Weights of a small transformer language model.
Architecture: biases on query, key and value, tied embeddings.
Each number is 128 + 24 x the weight over its row's rms, rounded and kept within 0 to 255. Layers, rows and columns count from 0. Numbers have three digits each. The size before them is the row's rms in percent of the matrix's.

# layer 7 attention key, 384x384, rms 0.112, rows 90-132, columns 0-63
091:116108158123121133146110163110155107145154132091116146099127148148113121094133124116144136136145144101133143145148164159141118151088104083137178073125110088147152165131110116134130105134144121
086:111107153116123098142106141093080164149151091083096136132112110123114101152101135119090131128133132140140113099114155123185124122155161169145181177118155167150148139130142132137122149129154083
104:129144140092126078124120108164139110131164165135123118137112160113151095139122111103146135121110137134107109140154144150117121127152159130140096105191105083149124135119106139127178126107121093
086:106173106123119111080134094119134157151138182123111148092122159121162125084080097166083142162135135127115103128166142118131095136110104130155145132111098134099063117131145109137135156095093127
092:123114129167145119126175181128154094069118105111134137132143108155124120130160110068178124105103131139120148159174121125121103122154117117088115122131101156113098086121130092119147122160127162
095:139137126141107138113105156118145137118137142162141174134097185077085138108133131138179173141103128167112118114109137139084123119121092133107123132137161078155130135130162091129134121123152126
097:123149176136124136113143145112157112144144134120151080138100123107147101099172119162136080150113130095170133125123158094156120140142121102145159126104128159093121106117133114104138135131133047
102:101110118133146136104129145149122154151146101162140150114153136131129122159143165097126126141086155137139135098134111120138149135138153134083075132160120082117146111139126137165111133144109152
095:151118180155116095108134087154163158149154118089130151111114123087121176137115112111112092125098140160134110108105158136152123136107138125140158136098161173117154096128157127110120150135108149
104:128128132100121144098101098125145141124127153114117100142151105197127100139109126133113138168136133118162087107117122130096153147109141128107129133112160163105166107119115141129110135117132166
106:137153103123093141099146113129149143170112117108131151063150122106100169151107099093134138104097131163131088126142088084146095160171140158146116182131129129122123160113128109068136120116111138
106:175143153165120094132146112141115146088101147130142127103084122119123155120120105142146104133162120108152138144101126116082157095117160114114109117120131141129153123161140149110163110150146161
112:144116132167125148130122145156140160135105094153111142176168109087138123124132104114113112110168146126115142115111114098140121164125137179077093160107119147164112133148092115140137158132129106
092:153142158149155164115103108096121116128120110084134167136101116098106129119176131132149161144128107152128088150097119147109180120163112111180088149147145165140179153128135145099142161138111124
111:155132140128093123107109095109154161102164128149148112154154126086136123071154179118136129192099105120114149179158150089126129102155112125119134150132169082139141113129099170159094144135113090
116:115122111094107113088155160089110107122153104161166112107155139104125119141123099092185105115132171146122123126162175117117049125074095148107134103123115149124145114151130090164124100148108132
103:122144090087148124135117122118198137104141135124157141056139125108110135148075114162116166092157121101117154125139158113114151086159158143115119109149164163116139120122162114136127129146097147
115:098155114142141122133135128115152148134170109113132130092161112128088125130135082135148155129157157158142143123169111063136121151142154142148105119153070137156089129075172133154137124112113082
104:105149160158156180108149126112094129132139107087127148134132161130089123108140096122074133117122120144091090150157147109080143117113133116134091060108146118096128154128161153126123085084154104
119:132127088162124144153113084162100138155094081147102148163172092118098153146126123149118126147122153145154110157139118091135136112152097114102095162091156186146110130122131136124089154124144145
108:126136111103104115127133110083114108119116133134134144117129133120112131168149155145116084121113159148169136147153121131105135130123113124117132134133141072112127136125109114123159106122135130
111:130148159114127117116123064135177131102110107097142155108077133099135150068132132158102140138102170171127164127136147112138141131128144089093140128149100102147155161139121139127123142117121122
114:126161101137146106144120149109083114140116178138141128120130104089134132125144167171205123148123135106185155061144124119111158153116119160138140154116095149160139100157156114109115128143102131
116:134139156167116110142128104118121135095094131185119086150168138155094115136142138121138104113166137141146127098162100106144152140131200085102137128123112120120166132121098095130065116138130146
122:159128131110125164138149148145140154145151168157098089132110152097121099164152122117123135142124113173131106141117080113084117112188141132142109132167093115095162135138132113112105129156143127
107:125123097107120136109112123142152122098118126155099110152144133115110127170127169114189114108093142136138135140101154110135114133134105141101137101160097142170143183106080124137148129108148136
118:134115083113098091122114131139149113133146151145084127080142127126139106163125095156125117126133135103134073124100121155142087137104092126092117119166130103124133121140157106129114141134128117
119:121126123106088129149115100148144099116106101107085179135139115124110150143127115147095115109149122124145168160107134156097111174154102113144150120116152141143108111104125121170120147157131138
115:132124106133128084129134148108159137122108162094101155084104136132087101147124158143129111138143145152126052111140169109130072093127142136093109126090115121114144149097154095129160108094144113
118:136131127108139166159124152111151095098134176155157094110132070132112133138102084111102099131121142150143149115124121141104138134138147126129119128122146162146154126097094131107148118176125146
115:150165141108096175123092146146155099077119155141127089138108132161171119154123115138139118100171099168094127118156109112100177148145166133148149178119118130145125152131059119072102127117123120
109:129150103078133099129140123142104130131117128099122128138140110122155131153189095120106086122122152126130090129067149108142135127117113152106123171102134158120115165089110116120118132140139137
120:161113113149116128128139144112137107132128135149104118144175087081138155114143087135175160136089097138129162144131109152137131084145140150147119068129134105114092111125118102131150113100136123
112:114133121097159165156139125135171076123162137126109105123124166133130119110116134138123166131138130148118116111156130161104136077154168061144140127134099135085121151174128146134101112129108140
115:141129134170112129143108127170104104126120133146118090136102100144092140106167160109141123117148125092134181152118089139123179165110135099115142162145159119082120111150116122117137126133149167
109:117109156112113158112089155129142151141103084131122169129142109150119126101121111073125110115110157139083154148109109088110124144141139139150137120183095119150147117157120165107092140137140127
112:153140111125129119094126101127094134157132053107104126127158129144119163146151114104140127125105138122100093150182119108091107158132146125123117109103107166104114143098207134127124147121159140
120:176117139162119118101112073139124179111134103111123112101134138107142140130109128137116077144099132126142123152130158151123108113115153197091111126119105123153115126150144088148116102093120165
099:175127139131141123116168164080123138126155092148119112127131107116140131155157118146171165131137146102149127121157160129132137130115109120143116138135117133129087124123166116138126129112140096
093:109114134114116131161128145134106144115152119113112163144152154142102095110158033116085098119101142130156142111120130134125101136143062109123165121189126162158107131115117158121098106136123151
089:144127163101127128129145124121107159116140139149125135148099124098147144105140123174159107128164091123108106145132104132102114139151120167185146127107091154146120139128094148115131096117144136
100:134098116140140131171097115120098182152149120142157113102075162163120142107188177152166128125178140120167142130112153145154128077124126100103141172128111116125102108115147156165092150146099165
092:102152099126121146099113068135158144106132137158126155122148134100150121128136094114129091138087143167137120110128126102129107184119123121141155141076133143143115140132128121132166084153146105
# layer 7 attention query, 384x384, rms 0.11, rows 91-133, columns 0-63
092:141127123136127129107125103094129103144173172118105138122134107153109123114131123118171159145134145115139093127138084147145134115159156096087093105079146146109153120124133141156111114108118162
092:124175144142133099110132096116091096136083123131150149151053117132150136147099105068098110137096134157086125111134105172088164121150139120125127110092117104126119148128127137144149134116159162
095:132124159119150135093123120140090101096149158078130145089163140098105093117150121077152108106114101142076155077120171124154118122142160135117138131140136105123148165103123126125136101130113138
082:133095100118119127140130121152115143168141130119156116091137092085130151102087086087093138127148121134094126087133161167121121113127112081131173123115122117087121121105126104132140180120165133
105:124083148118149103115117118124116152112141138118132138106126148141127125113061150097157154105089127119177138134103203134095120115160152148174161100140135131133130146155144086151137132116148133
092:125065123096117140124153088145156119095091184111144121140099114170121075143137145186160135126139092142128126152116106107139100108125131117178123121119173117104096106128099095145128165103153114
104:122097099100107133130096117103114166112141112129111153137121125151068123099114154144139156106076159176138121118129145076158140120113140119129155167106162109124126124131111155133151142135134131
103:113158123141107141124141122077142140198143142083081131109141116117113112129102116127146086092065120149130117097143157138102136179109114173126161147094117108115141141089150147121118139126108143
112:164099100135108153104157180143098118114134137151110098141172111098079121150111112152127128138146134076143157128106070104140079143114136125111124120166121105146175136118120143102124113125104141
102:150141120133158135146073130145115116134149134096139108170151095119146100102098133131121135135171127113133124146146145141148113165099102154122132140139153132141114176129074179121092108148114085
106:154113083131129138129117116127127160120122083148116139135122099126083132110096131139136123126144149079137125151102135157125139161138094124117135152135136094102132159128115135119089124149165170
102:122107123096115119148137120106103120121162127130135147147143120087140114080144115128107134115118120139123115124151114074167130144084135145132163109150089096145115148109186131156139137167101109
124:144122129142150153121118147154127111137136064139149124108143125155103158135106138144141081167122157112126092150139085100133115120142156121113102130147094151089155094148126115156098131103114201
114:137117131120105114127122128109117132107146158126178135085087120124090133103119118133198117087132119144128171123160140129124111149131134127129134101128150090090135101084134120112158127124115107
104:101113132107110111137139195150118129127131132114122123068150103083100084132185139078153188111134139105109194125120099090131086162131127126120146077127140106104117136118094114128096132179155139
120:133132112143099127119095159126095115111088112120132106135161130130124072124141144085071151088103111126111162082149137135073134110124188103123169099126132125133130126081148153126098122145127096
108:127132174139111124124163148150115066118158149111130113091122170121123091109129142144137148093126151119114148150152094142091129161139110135146122068115101095160111127129118085110162147124094166
125:103121133138100110136185114114132100082091107107141149103105129156141102131148175078148171086115078160112143116159115124088135124108135135184109098126090132117085135124178106133139125126184131
117:094124123123088096140144118112127182143127099121124116119066156161149133146103133111137137149127118198124098133109149097096176118099154137164149151087139125158113115148121070152129110101122138
102:155167095111105186129126137133108170107116135130089117132146114111129126198141099168052118119131132121115164130091154120173147173138152133116110139091139129136114105121129143124176129108092128
118:176120102131131117145068130203139115093079142140145182116118110144115142109115114147121138107118146162137134125122173123137099125113152096137119119131162102157160141145080098146109114124159169
121:102132169108112111142143121127132139147106167134137151156083165110113138098181112115132134077122117133125135117106109111137129144106116174125133098103159104108122165101165167132121139113105111
121:107124115156107137141107128112137157100139148136137100114109100152084097075142094125121143100123127118117110082093181143142155116160161128104143130129110142124177179131127152132127130097146124
111:098138100130117109126145142155144152068136151159142136127076132144093146127146116177081131114138154136124119143103149146134135123124139135148119132135114143158113107126154100086151129137179105
138:107104134113132146153142090121109146071132157108077126131089085184081127109149127115150176115083106135116120107100099156136157127168127094124147101148149103123115157113118066092125138120143171
133:118096124123101121197136119128123133145140132173144149124142161132119164149138093105134127159130119155131119141103104118141103139118150124109142110121149086101164117154158101114151130170112136
121:094121065073127110140129137107142170120111145083123136120151142159136141157128141146100162173104067151126096097093115100109159171103147114130150128106116116153105139129120127167094147125114152
123:109105134130112119152187099122115098136153162165123121101087154097097150128094120099156138144141121115097094119134148156118102110099152148120118070101131075104152127130106092171126122148102179
122:072120111121145129128083131134166116092142127155172127151128129153167099109171154089101117098084138157135089131152163130159170086111113131105120151191116163150142165103093144100130103144124101
118:112141156135178146131101112142107163142109175153143107109094103147146092148105139162057101115109122122101142114110157165116131124156092136178118128125164150147104114125089136133080143101119056
117:111113136103101108114147103105112118116149135138135156132100133119157157130117137144091108141143182098098157117122126098146093108106138143071114138143092093108114128137147099117169130120134097
118:117120098115102068090153086145132161081080159111157112123110115124169115118153154125093129137147100139129123108166094124096164106166109112112137122143127162137146138131126132099128121123149086
118:111170170094167150103118121128074166120084146127137119109100102110134135169137153132091136123127126122144109166110141127127134085118123122156116157145103181164113140155113145154110115129079127
127:111127113161116134124105081166086131125110118142156127111132096137101102093129162156110091186133107071148122132101121140133124132114111112085140165114165187128121159112149133144105151142136080
115:120083081149099094150108131138126127119149116086109157154089112123102120160155108095165147099087109130086133165138072150141137139136139064108100119142128122132123127131092163116129119153103118
116:117114150129119146103151107093089097144138107101117161105121114171146126132150107135071128089145147121133098176132113116142130111122112103119086120140144118114114152129153123120125144120146135
116:151129087100114151075130109127149115111130125159178139105118152096179139104135126141140177089099146142113115152140136165127127101131145177085139141122076080140117143142104094114145117112084174
099:146137129177177169096120122169109128158143164152113134121125147111164152136125139133152143177121159130146136107130138139127134079139096184142102118089101124117127134128123146144153140131106136
096:103120127155165114119132111118115137164147161123113168093091150109124166100150177125149147126144101115155123178147101150081157100089131143079150110075140116136080159144117107065162154103117127
092:159122095161150176138104137179165093124099135130089133118111150166151117141124090105154117133076182124160141113122180134124142195129117094133097136132200089117133144121143178187118106105137134
097:125145117144143156101159131101104090151139126159147120140170144083120150157127090110100114104103118135157139125090135144103143151120098099118132095136166136109149105182127129131141106143098145
091:156126140107129116145175172115109075133121115073093099099135141122136120092128135163091146153155125096135116156110130103160114129129105148117102141095132102068146109103094124126084135133101173
097:110141144170119115124121187128138125192126162112118125097140119087152162104141119116132096113168128147100137148134142136123135118098105084119120140154133200083150151131121127125131122116112163
# layer 7 attention value, 384x384, rms 0.134, rows 64-127, columns 0-63
095:112120103082133140114115110111124088102114159108127126102112125074126106160128114135125123141116113106086121110149129097096109104103126138107103122156109135125092144146158153159158119103141117
104:159142094121154106133108138140111110061132141121123131129170147065155122105101146164139058154105147104138129120140129138100130125145125145145158122107131129136093088135141085137146133115120070
103:142093154151134125130122135152109134104149163156114118143110131122148079129138104133137121158114140109088135111105136131143103157123138099141148111086131130132126142111093117140108136101144115
101:148131101100093138126123136143093123129131142149109148115162155107101123090151142142147157118127118149084181136079125111168142121061153111105172109094094115146166122110133125157135163130088134
094:116121077133109144071083137170099141107114175104135148102134160165146154132115133130091141118084074100141164104097133187145096135109117121139148165122135143113143110142122108147133143136131132
108:117109136151115150151098123140147129149117120119128146127143143111151193130128116116123178135142139125131147202131173159186170140112090131132127124157117087163127139134144089120166174130107124
104:123142163136103107131121187106138109147074127139154133121176129138114160105108101180120152126133136146089135110138172102114072130143170100116136137141100127130130151135151135103154123114163116
100:140119113110141158153151145107108133134131110148131124185098068107111117129108128151142104164108119153140111137113130115156132109159128114132132152122135132173160094163133145146172127139118131
108:125091114116122158121149117124116131123133100132081145156139123141180141134114160182109134109151131159161147106107119113121100163113112103119137125121119160126145117151125113111101128162115097
100:144139159138146148101136117116112114123111143119134158131135128114152124113131127098084171177128153160122104130115125118132115124122119110134122167059092137072084158112147105137106153142144153
099:099142137155113143138126130167146156154133130161124154138135115146138110146097127128092132132084096156133133159136129141127179160086123096115124137081154138124121110118077091135126115171117142
107:156149129159114148106101138136141078113156118147118109120120082140109144156112165124174126176180124101122130081101121171129133127108115095098120103147086156118164125139142127093143140112156116
110:116081131135131140150129146146094123170120099154132138135136139125147118119089096116134108097169129128103153106106111144079140124129113145070172167213119105149164151149132143106123102119129118
102:148095101092158136140127122146124133132111140088146133113098094104127121117164117074118118105169135096157135162138136119072129137106178088193182129113147146144109130102129132116132130122170123
109:124106157132140095111096108089135122114137135117136107117143116097095134102144080127145159120166112131120120100133128124147131089129152099115145107139147145124120132119142131105095119127144115
099:149147090136093138149112096108111127175092137133107143093140128112143138105123118113099119099124117121089145144107091149098158138060161115080110121139131113153055127163154128160159145133115125
099:154142133137118139130113150113144121123123130139146155144117114125150177083127121103114159134134118100124132089163126093102131154133148173085078122087106139153133155136120136159127161147124125
106:145116149161155098161137137125143124160153125106110155115170114119122137140122148133130137118189140147120063120117120135148119192129123114146139144114117136134120070136130114143142122139110132
102:109140136189128163119090143155167117111131101111110115116056100109133182110135146125127102147099123149154110159137148148111119195152136151158158120129137125128125090167080123109070135099156133
100:219131148084129153137114139093164114127113123085121136151092097125151110128098115155120105108120092124133119149138108131164132131120141115151159114150067096089087122121111139103168106125163117
100:102104083140132127106123078120125093139107142185127124165119158111134154121126126174172138085130120154130138114117164125150083143130117118163143131132141128107129157111097122129135119090106114
105:116131103118105143133104127117135119115141126138132104073114090069093086126135150126140129101129132131144140161120144097107118072098162151090105142122168116102106146093112133119145074123118144
098:155157121172110097160125135121119111156132099136136106077091138152131116131108097073159164140100136133118133148145143147100134111113130147095133181150141163167131142116108121102117157133132129
106:123117094107158122154175159063154058116092111128128138150135117131170153125134149172141142126148128112111097148176151088101107164062108113124139146119085100080123070145137108132103087142129104
099:137149149124100114141130127138161130149137119104129105128135111127101185112081166128136145123121128143124133135093161121130129142094142087101083175108115156148121090150136137148123150150102140
107:155144150174132152181127133116130107108160117086139134140124134167173132118108124105116120132135137153124118132145134117144084178078127139125158117168150121138172121139149133128124150146123113
105:134110084144136126153129133144137111116150149117143091126127125083128151134145129134115094092120177119178112103165176130116127100103142125083143172119167125127170115100108133142165109123092103
097:167141145128115167115162137193098156118140125139106106145107142157119140039182109149127142101182120105120135146145119148129125113098113097098146105123099124138087157176112102137127144126161114
103:154141088137111115146147128151130120099141106116099103120134132159116080096141129139096150082129137125115157113103123157099114120170145078124106118185151094093169167133117123110080165167117155
100:126149156112133130121150085131091097125085126104155114140193098135178158113168105123122126118131111083100115105128105111146120134108157115143162132128130078164076127084126145121117160081127117
103:130143122154156147147091129177120066111134100157118126134113136133090135135167132096128123120137107073121109116154111120096146121105111113104132140132120124146087149108154098126085121105100152
101:147143145165186153092094128141119150137136117121122116135101138140099116132135052163119125076178117173113112122112065139154150156144094101092097077139158126143147128119115143153139136076104108
099:134127084102108145128119098132151136153120122133134128163135163106149140104116126086131084113121125194105123113126120121136139127123139138133103092155100130097093086082119106126127108154109122
094:082113101156096112096175124146136132125132126097125126097126145155117154117141093159108149110139093138109149133070117135136141145107159125093133155134129099130140142120119101122104172116095125
100:123101087121108107101127122099129086115127131131121132161083130146136140137138086097141136145128114134115123164087162117135106157122138129100100123152154148120100092131127113113106102102106151
099:116135105177115166143177093137121116157134108144141167120145129154132134124170106195135132127140136121120092115119105145196124136064095144184188155122163169129144089150125145142111106101134165
099:101140109131085114115148129126129161133143122115118126158187155079156125127117151087130120109117115111159134150118118120107105143114141185111100154142126143154134138162147090119162131162155131
110:120124127145173055105126138097122125174121154119127107119131144122118145127156098168140123153136175124157097164126118182155158158150119083143133116169119154107100140119123126084142122140177089
103:124128118119127134172118118114142133149123170082141168110144135146107179135103125089131118117114169172155112133112119182152118104124110140106067093152158120130095175084145108130141103121137112
100:167149112118166132117130122118117145118126138126092130155075142080139121080141111125194092123134140084137125160142152149121125112139133135144144147110071120124123139120105170123156112137113151
106:090139140134098159153131090125105096122161117105104132128110118097133136120141141083104158090141121115114126095152149095105117151115163097082123133134155136105103161153141110088111102135108097
101:141157154131111102106098107123105122133160125081147120113141085112137142115167117106117106172128123155102130116092144091089106093138138133131140151137144089155133090109113125136111079142141105
102:059149135120102159107107136139099107114115084107150164115143138131131155123204104139128181144098128110146137170143119086107149168102157078162121116129065097128094084129099152136116108136138156
106:111105119101150109131148146135144134113120100147146086118147143099186136099125094127125110147131142145151146081085091101136154086130121161134140146157127156182133105134144132083132119152138119
103:188134128119145167110133118147145132156106127142100163118126151103129160150151110115125130105094150105120145120130117128131097086128105130123134126152122124122120132131155155117154156094145110
114:163135106083119135103118205123105096129106134099126141129165115173139137146156186138143123119153098125125123137145060105107108168102120150106140126163140113122116150153136100148121126112146137
105:142150091137113104136141101136103152121147131126118151158164108146161116171088148162125154112139110101099149103088092123162121165109098135106158092083188084165154118096140085129135113067135119
101:150116136098121144120128124132146113085141107143157094155133155079112144119104158123114184109123081145142138146142157141156112112163121173140127129077153127159150153103104112128123169147106100
096:107091147086110117145136155098106123139129122147139131153093096153108119161131087151152143147132168138111086116124103139107123153133148102128114138102155169117161189131093114116081133202138164
109:129114070117140104184125133124118089105106151125150116098120137149081137142136137128160148123143085116116067146068137104145138112089138122114159163155103099111144165128141135086135096107122142
108:149147170143102126130129133119118132144131126176124110112107133119128112109110135159119116119149151123104136121109167114201091118168116107108118138162127101092156072122147144132141115085109111
099:118158154142132117108117106155089104153163123058068129115143123133132150115145104134093164065108129117141086168110132127189118128149103120145139102153117147144111093109160135107160148141123140
102:103129140126111135124153183165093091191182115177163156110110123142107124138146168112106156143158119109124118143131108110145139088172119169113094111151131137129077193146136154154116101114162108
102:118109139103101086096154136089129135083092082127118076117113106090144098149118096118159114098100131093158133193149146134156140116136141152180133157150104095129121111135113153119138182162164105
103:112120137154140112120095105153127149147111090102152141117088122150160109113094155110112120086111110126129127153131105125103132141125126139137106090081182188096125107117129145160128117086110135
107:129102104141147163143135119132136157132100132088124124156092084104188136153093137125059110102114106135137113126120139152125128136109114067150149175144166165149125101103152172113098099112098148
098:166105135063128086138147118086138117158141110126147102111121140139150118115155161123127116092154129148155116138152102170121114132126134177143108143099168171143131132150097100168111131138097153
108:125108155146120138123144128183118152170121124123166121107142161169130121120149134148090154097112093121147116125096108105119137139069121111154144173128107134133133119146112123085116143099097178
099:159112127110068135135132087100105136100130132156133082091103131103131141148145137113114111080123134148155130122106108101093132138179123161147114120137169080122117110108121109121135156127128123
108:121130114119108113137136115150119148130139156115105134105157139145121149114098162157124099096077063113100085115147125175123142121135185140139099131126117148086107101121125163111120127149157070
097:124128139139110095105160157094141146155124126189139118152090120132115140174113129138101092125119155131147091143108114142139125091133129151132125124136144183151095122134098185134128103152141146
115:148129150086125157119136132085179100121124119154140173125169106091121089124114130139093122153147114157116124103101134079118131146143128122105130113117120138129082151102164092100099124127109125
106:108118160109140124112087129095106137125123080123078135166159098146132151160163129147119131120121088128125137146130138123130136098146118129171152107156119144156119094122150147145092112128116214
101:124107123154132120098134159113155130118105145108104113145127143177136161150139090112123125102119130143118096149124120126100168114085142131131111154136170160072102122119089113138129131121089132
# layer 7 attention output (transposed), 384x384, rms 0.123, rows 64-127, columns 0-63
095:089142133121130141139127104114126091148120081089147147156156105111139116132144126129097127133145086121094160143142124129164115136057129106081104124153153117075130127126110120087151129113099113
099:118156146141137114145142097171156127153112155135114119126139164096086107173139111108154143103161125099160128133135127125108129142128104090138151128115121137143134133136165122129111150128108148
099:116127161124091108106120152181095114126102148142131121121140138106186121073131125094095096104165130134119135130132126142157145107093108150129124142102128139117147150100074128132146129127111094
099:116136113140139131136134164120136130100160099148139135116114118124141163138158146151124090109147121121205138124135108103172150130101116122099096149091170107150134101133111140126109097110128125
094:069145116123100108115118172155157142134155117155159150139102131165155129117100135089133164112154126143087175107089111129178116156135125112109158147126132100166147153121112150106127129119148153
097:120148136108118166161130137118093119151132132120100125117122135136096115185131150138139104118106149130169133093057095114132181141118167150138101113127123128129096134115117112110149129144103120
097:090100200195112154143165134106103111095084092132157149111114143126092181118107163138175151130147117121132130149142152098113114110101148084135107141106137128153164116118107126092155079132136129
100:120075122118130116145104138105134134150159144156123145128125142102154126196089148113115154132146113130142115154104111134136183139121143148127121124098129149116141116132117132104131153186160121
103:092123110156116108128124132121127098116131074148117150150102120146139095137109196134129110163131126134116108117136124110096139107126144097177119134118153144132107105149137073127140119146101173
100:115124124153087139106131110127076133079124111103124178124105102154146090161154053084154163123143112175089176133132122117159116139104138109136164102145156097110109168148105127149103190143162142
098:128109138125128123131125112121150088141124142121173158150119185155163120143124112108116129122102168137115119133147149119112135135132149144102183151151130076112136148137111100141135148137122139
102:158159131166144124137151129134103135155122159109116116079141081109127092133172145155157128119172129139121152135105197097092115143082133146161171142122136124130167141100131130134094134079124110
104:139132122091152120097142160158092160077105170117119107117161158118089092127144132111082122114117149131139151110136143109140101124123115106124144104135128125125115138118118059118113150088129158
099:144113144139137119132085078143145125124095179134120129086102126104121115130151151143115131173091126140155152123125130129156156116140146155114135113148116126140109123149082062147128117105140147
103:117138134140139116155142102133144148127134163076169103124098122089135115160128060095124153135099120134115084147137119139121155088140146140086168092109178060123143116122131090134097158170173139
097:115145106108125132129121071153135129085097118108105142132129146117113145116171114103126155104066137127140053165124102117098097109105137099099129086138096146118067127093116111140111146144129150
094:129158132139173185113136153147167125079138123148085153151161109117125117129112094143133130089083132136086119121142132088116148124136134104149082099121119117124154125117133129102096130140121103
102:166149080110190145132145126121166130131091124130156144120167114162133130126105140162105091130161120095185087116099122113123124136126132081160105154137180168127175115106102147088100116118143130
099:120154160147099143111118130145125113117091140105121128115128149096164128121133190144153157166151119133097107101152135137087177161182063125162152158111127141087098086134109117144133098121138130
099:117186121108148156104142119134153144131099153156110130089122128115162105095126092101116154111147128137103138100132148121159148143101142149141132115118069068146157134121112105101170156125155098
097:122169133115136141142106143141089165127141134112165099136099091179110172153161117131121112104117155119109117117148115099130124141153120103117151145133134119113125135119127168110106185095110140
102:137203117123101130123076148120151127156119126129117171095101108088087110176110153131159150135143133151145138153161113150162133111141127154101125145149090168108136166119117094118121075130107112
099:183120093122121087123098101148142138124112078144144112155094142122118137144160147124148106153096105122141131154131100151131124141085128128120131091096160149134161128124143134154175116112105093
103:120163173119121115111152116140123102130079153119118157113152118108146154108101116141142138120182151127107094104129128112127142119120126102111122113142109116172098099143094105117119119146131096
100:104123147150145155156140070121110125130136160131156151142106094123122113188132142141119133148135120109134110140130155091085130112097128109152138138119145105128133116119200193150098133133127065
101:112146163146121123153131078127102149098144156110157089131115161166168169105143127136097157134133134127100109124126173114147130148100127115116138160128140121153179116162109125132145126079134163
101:109105118114151108119119144115155115143126150153163138083099144092120120139107179135161121141097139102140182174108175112129137109123131168142147174133145151145135136147161159173166112077110162
096:123142152174156111112117141159117115133150147165141104153108116139085144059185103116163097145147099129122135146098083093155120132120099104127113131127117085089124148156146146149156108148105119
101:128093118134166092163166123111095160087144138107121141156112133083114107111165119142124132156118115145089146132116136112133151132105153123144147161161121140106102098136149148103148172118160152
094:160105144119109122087142090106112134130126148152115087109128111124096124059109106140111166114115090151124153104156126085122141176079083113133116088062099100105142139098114089150139145123171153
103:130174144094115128112118140147103118186134101166105153135135138119097084139152134067139138172164107093157157149127093078105148172128148147106163132113044150116110150138116149127068094120087124
101:135137105140182133081170177149078133119127162133141142102142121151111091102127138138117136108150168099133112139118149151136105149118133100145104185093146106081149141132169155147171112133129148
097:149102110113112149076160108160120129111116125064102143104101100174158137087099108103113119112114157132129139178198117123127173185120141114108107138138145087125138134106118117141127174145130128
095:121104102149095125136134148120137093110125141106098144111155092090123136145153132106087105123167154105096122121097143114156131156134102131114130158103142127100144150124146137120130147126143161
097:139112160127119163111102147112121122095145104130147165124159107186131150129144121109109079130122135124085132110102108180163131127103162112103150163133095128111153140102106157171106128141088134
097:126152123168107127123087134129112180144153069160116139087119142117152147147109138115148130163131102110092161102089177148126136141134132103113131123118112133104109165129129144141138117116113182
097:120092127138137148117123118147113137137114147086165100111122133103155130141112108153110084157103127094130120104097145137128103152130120088131138125133059175091096115133119095122103155075167094
107:127114133113141144115127099121094134171088148110110073112117116156123105146124122174115109144141138136115122103120111100105120111176111137133131137155139147179099105124087106096137148134152120
104:100108103143117122142134066102116150142143145171135120126146137154129114123166159084141088137115159124111109157162173125092146172108162125161165110161173111127098136090134155130154145121153096
097:108151125102112111114134112122173162125128120131125140100159127128087112136109146122137111121113140144190127125111100125107126136130150128089110107105150106111126111101119119152118141122127128
104:127106129121115145154173152129172109107090152052158108104143090129107157132078132122108144098128121110143156140123179132130157143150153117080115116116100091143090130130127141146127120129130157
096:157168152118152134132103163122150116125136110146146152138132132139144125065068082152122135163139139147127157139155126111092055132101142078142146146116103137152110118153112128119158154124129131
101:148144152108115152094131128122110138112097116089129194094105123170142146165128127145119140141110133137125177148146163146119101146109099161101125114102122100134156102107088124105155113143148127
101:078134147159155124138138152128122200102120145141096113162086146106152125126121126114098154110121129099108144083111143118178097124140162090142132117119104148139153103098110128131141140190140125
097:109119134134125122092112169141067141179100084129157120144109121173095124110114108125160149138095103126112113160122110168092174130110147131077170170105137144102144111126138181096107150117167108
105:141131149100087132130128134142131137140112152114141188138097115125151123122121141165133106143157162119123139130122144112072167147086094142171137117089122153144120126114147093124131133114129087
103:164109117084148130155116119105140114167204087128131124102155145138140113116109152102169130139151108132126179118136124103134142137084084135158080153123104128073139140117133113101130146095093132
096:157139113138096120120111185126176160149180156113153121103105148115105180120127126128125139123112108127141115158136095118141121108108151120171115080102147142138115117137136148163164168161082119
095:154105147144169112171118123154160104113129116156185126124107134129155183147101136140145119132151117153114133097113110130130115112158114120112113140149130144141097148154120116138135093165153122
103:132167109113142121126115117095134102116124131147125134161124119164158115132091116147112117111090137154124138108147153134138163167130120139090096127130127122136128166093092135117115104071113122
105:117167083113124145106108156104110136133133125163117098140151096105113116136162121142138186123147078121127151133146117109134110102174106116140122091135120111113108147112135195105084122089118131
092:108111088140107120152126139121136112118101106102130133101113171115164095151085138098158096139175115132126102110114151157110118146106098116176132140117149098141154133103119133157145123106148148
103:135110143095117156108148148115123111179111157102115145074098140120076107099177140140143157146128166086126104135170145084157169112151139116112115120150105120109121106145108146113120104149139130
102:089128158139094103108138107079126140139105130140151112157109107129159098121163128114157122121109114111119119140133146152114129129177146116122124135113079162120144131131154148113114163158116115
096:141129118130123135114152117131136112098118135128141179098140152190140155144111139183129153101142170125128094155177098159140118176084122163116139129112134094147115178119144117152148133109204141
102:119077123116143154152113106156168124114157135134132150135132108139162156120093132162096153131099123165128127149133089167150107139099154138112092154090100140115121150145134132145099138114131156
097:136172114118129125109134142097118186114135103100150128125133129113107149157096132137101080156128112131167092150153112121138133130119144158143127131133158163124174174120116139130096107114126155
103:118149149128139170170098107148105110129124181119117132162087171186096130165113121095102113125089119133130139125111131143146143117124122141131168153130137136116125141092145111147092118117108095
096:103158089102108129182114130081139134152161131101112143131149130147133123168159112128132151111077119111111164149121167105134176160153140109158167076119129097114116107142132130176153106136133166
104:134097121117100123120175083108140135102141121118134129109101121105132081119110141106117142088131098134112130130139147135144090121111147116135084096080136108131111116145193135123119134121115101
099:141066133111107136097098161109163128119101152169141127120162115106148119131142119149102143138097120125122105118126171124115151083149118110121126110160122086103138103157108097124155123125109179
105:163145132170143117097157080121094089133090091143102153106130116124106125148127163156134120088101103147115129135161120135137123113131176107136125098152084156086123101101132101167138113103150109
104:135152088131140115123104108110133142089074116160130143124155073176134148150094157120119154137159106115150100087134099169121142129135111155114132144132096161174129134152128151112122126179141087
101:114120126082112121148154089086150107113145149137106143145107119114143174143118098142118127130139121157081095102102106129140146148104172117114114121074125081089132141150112131114190150133135108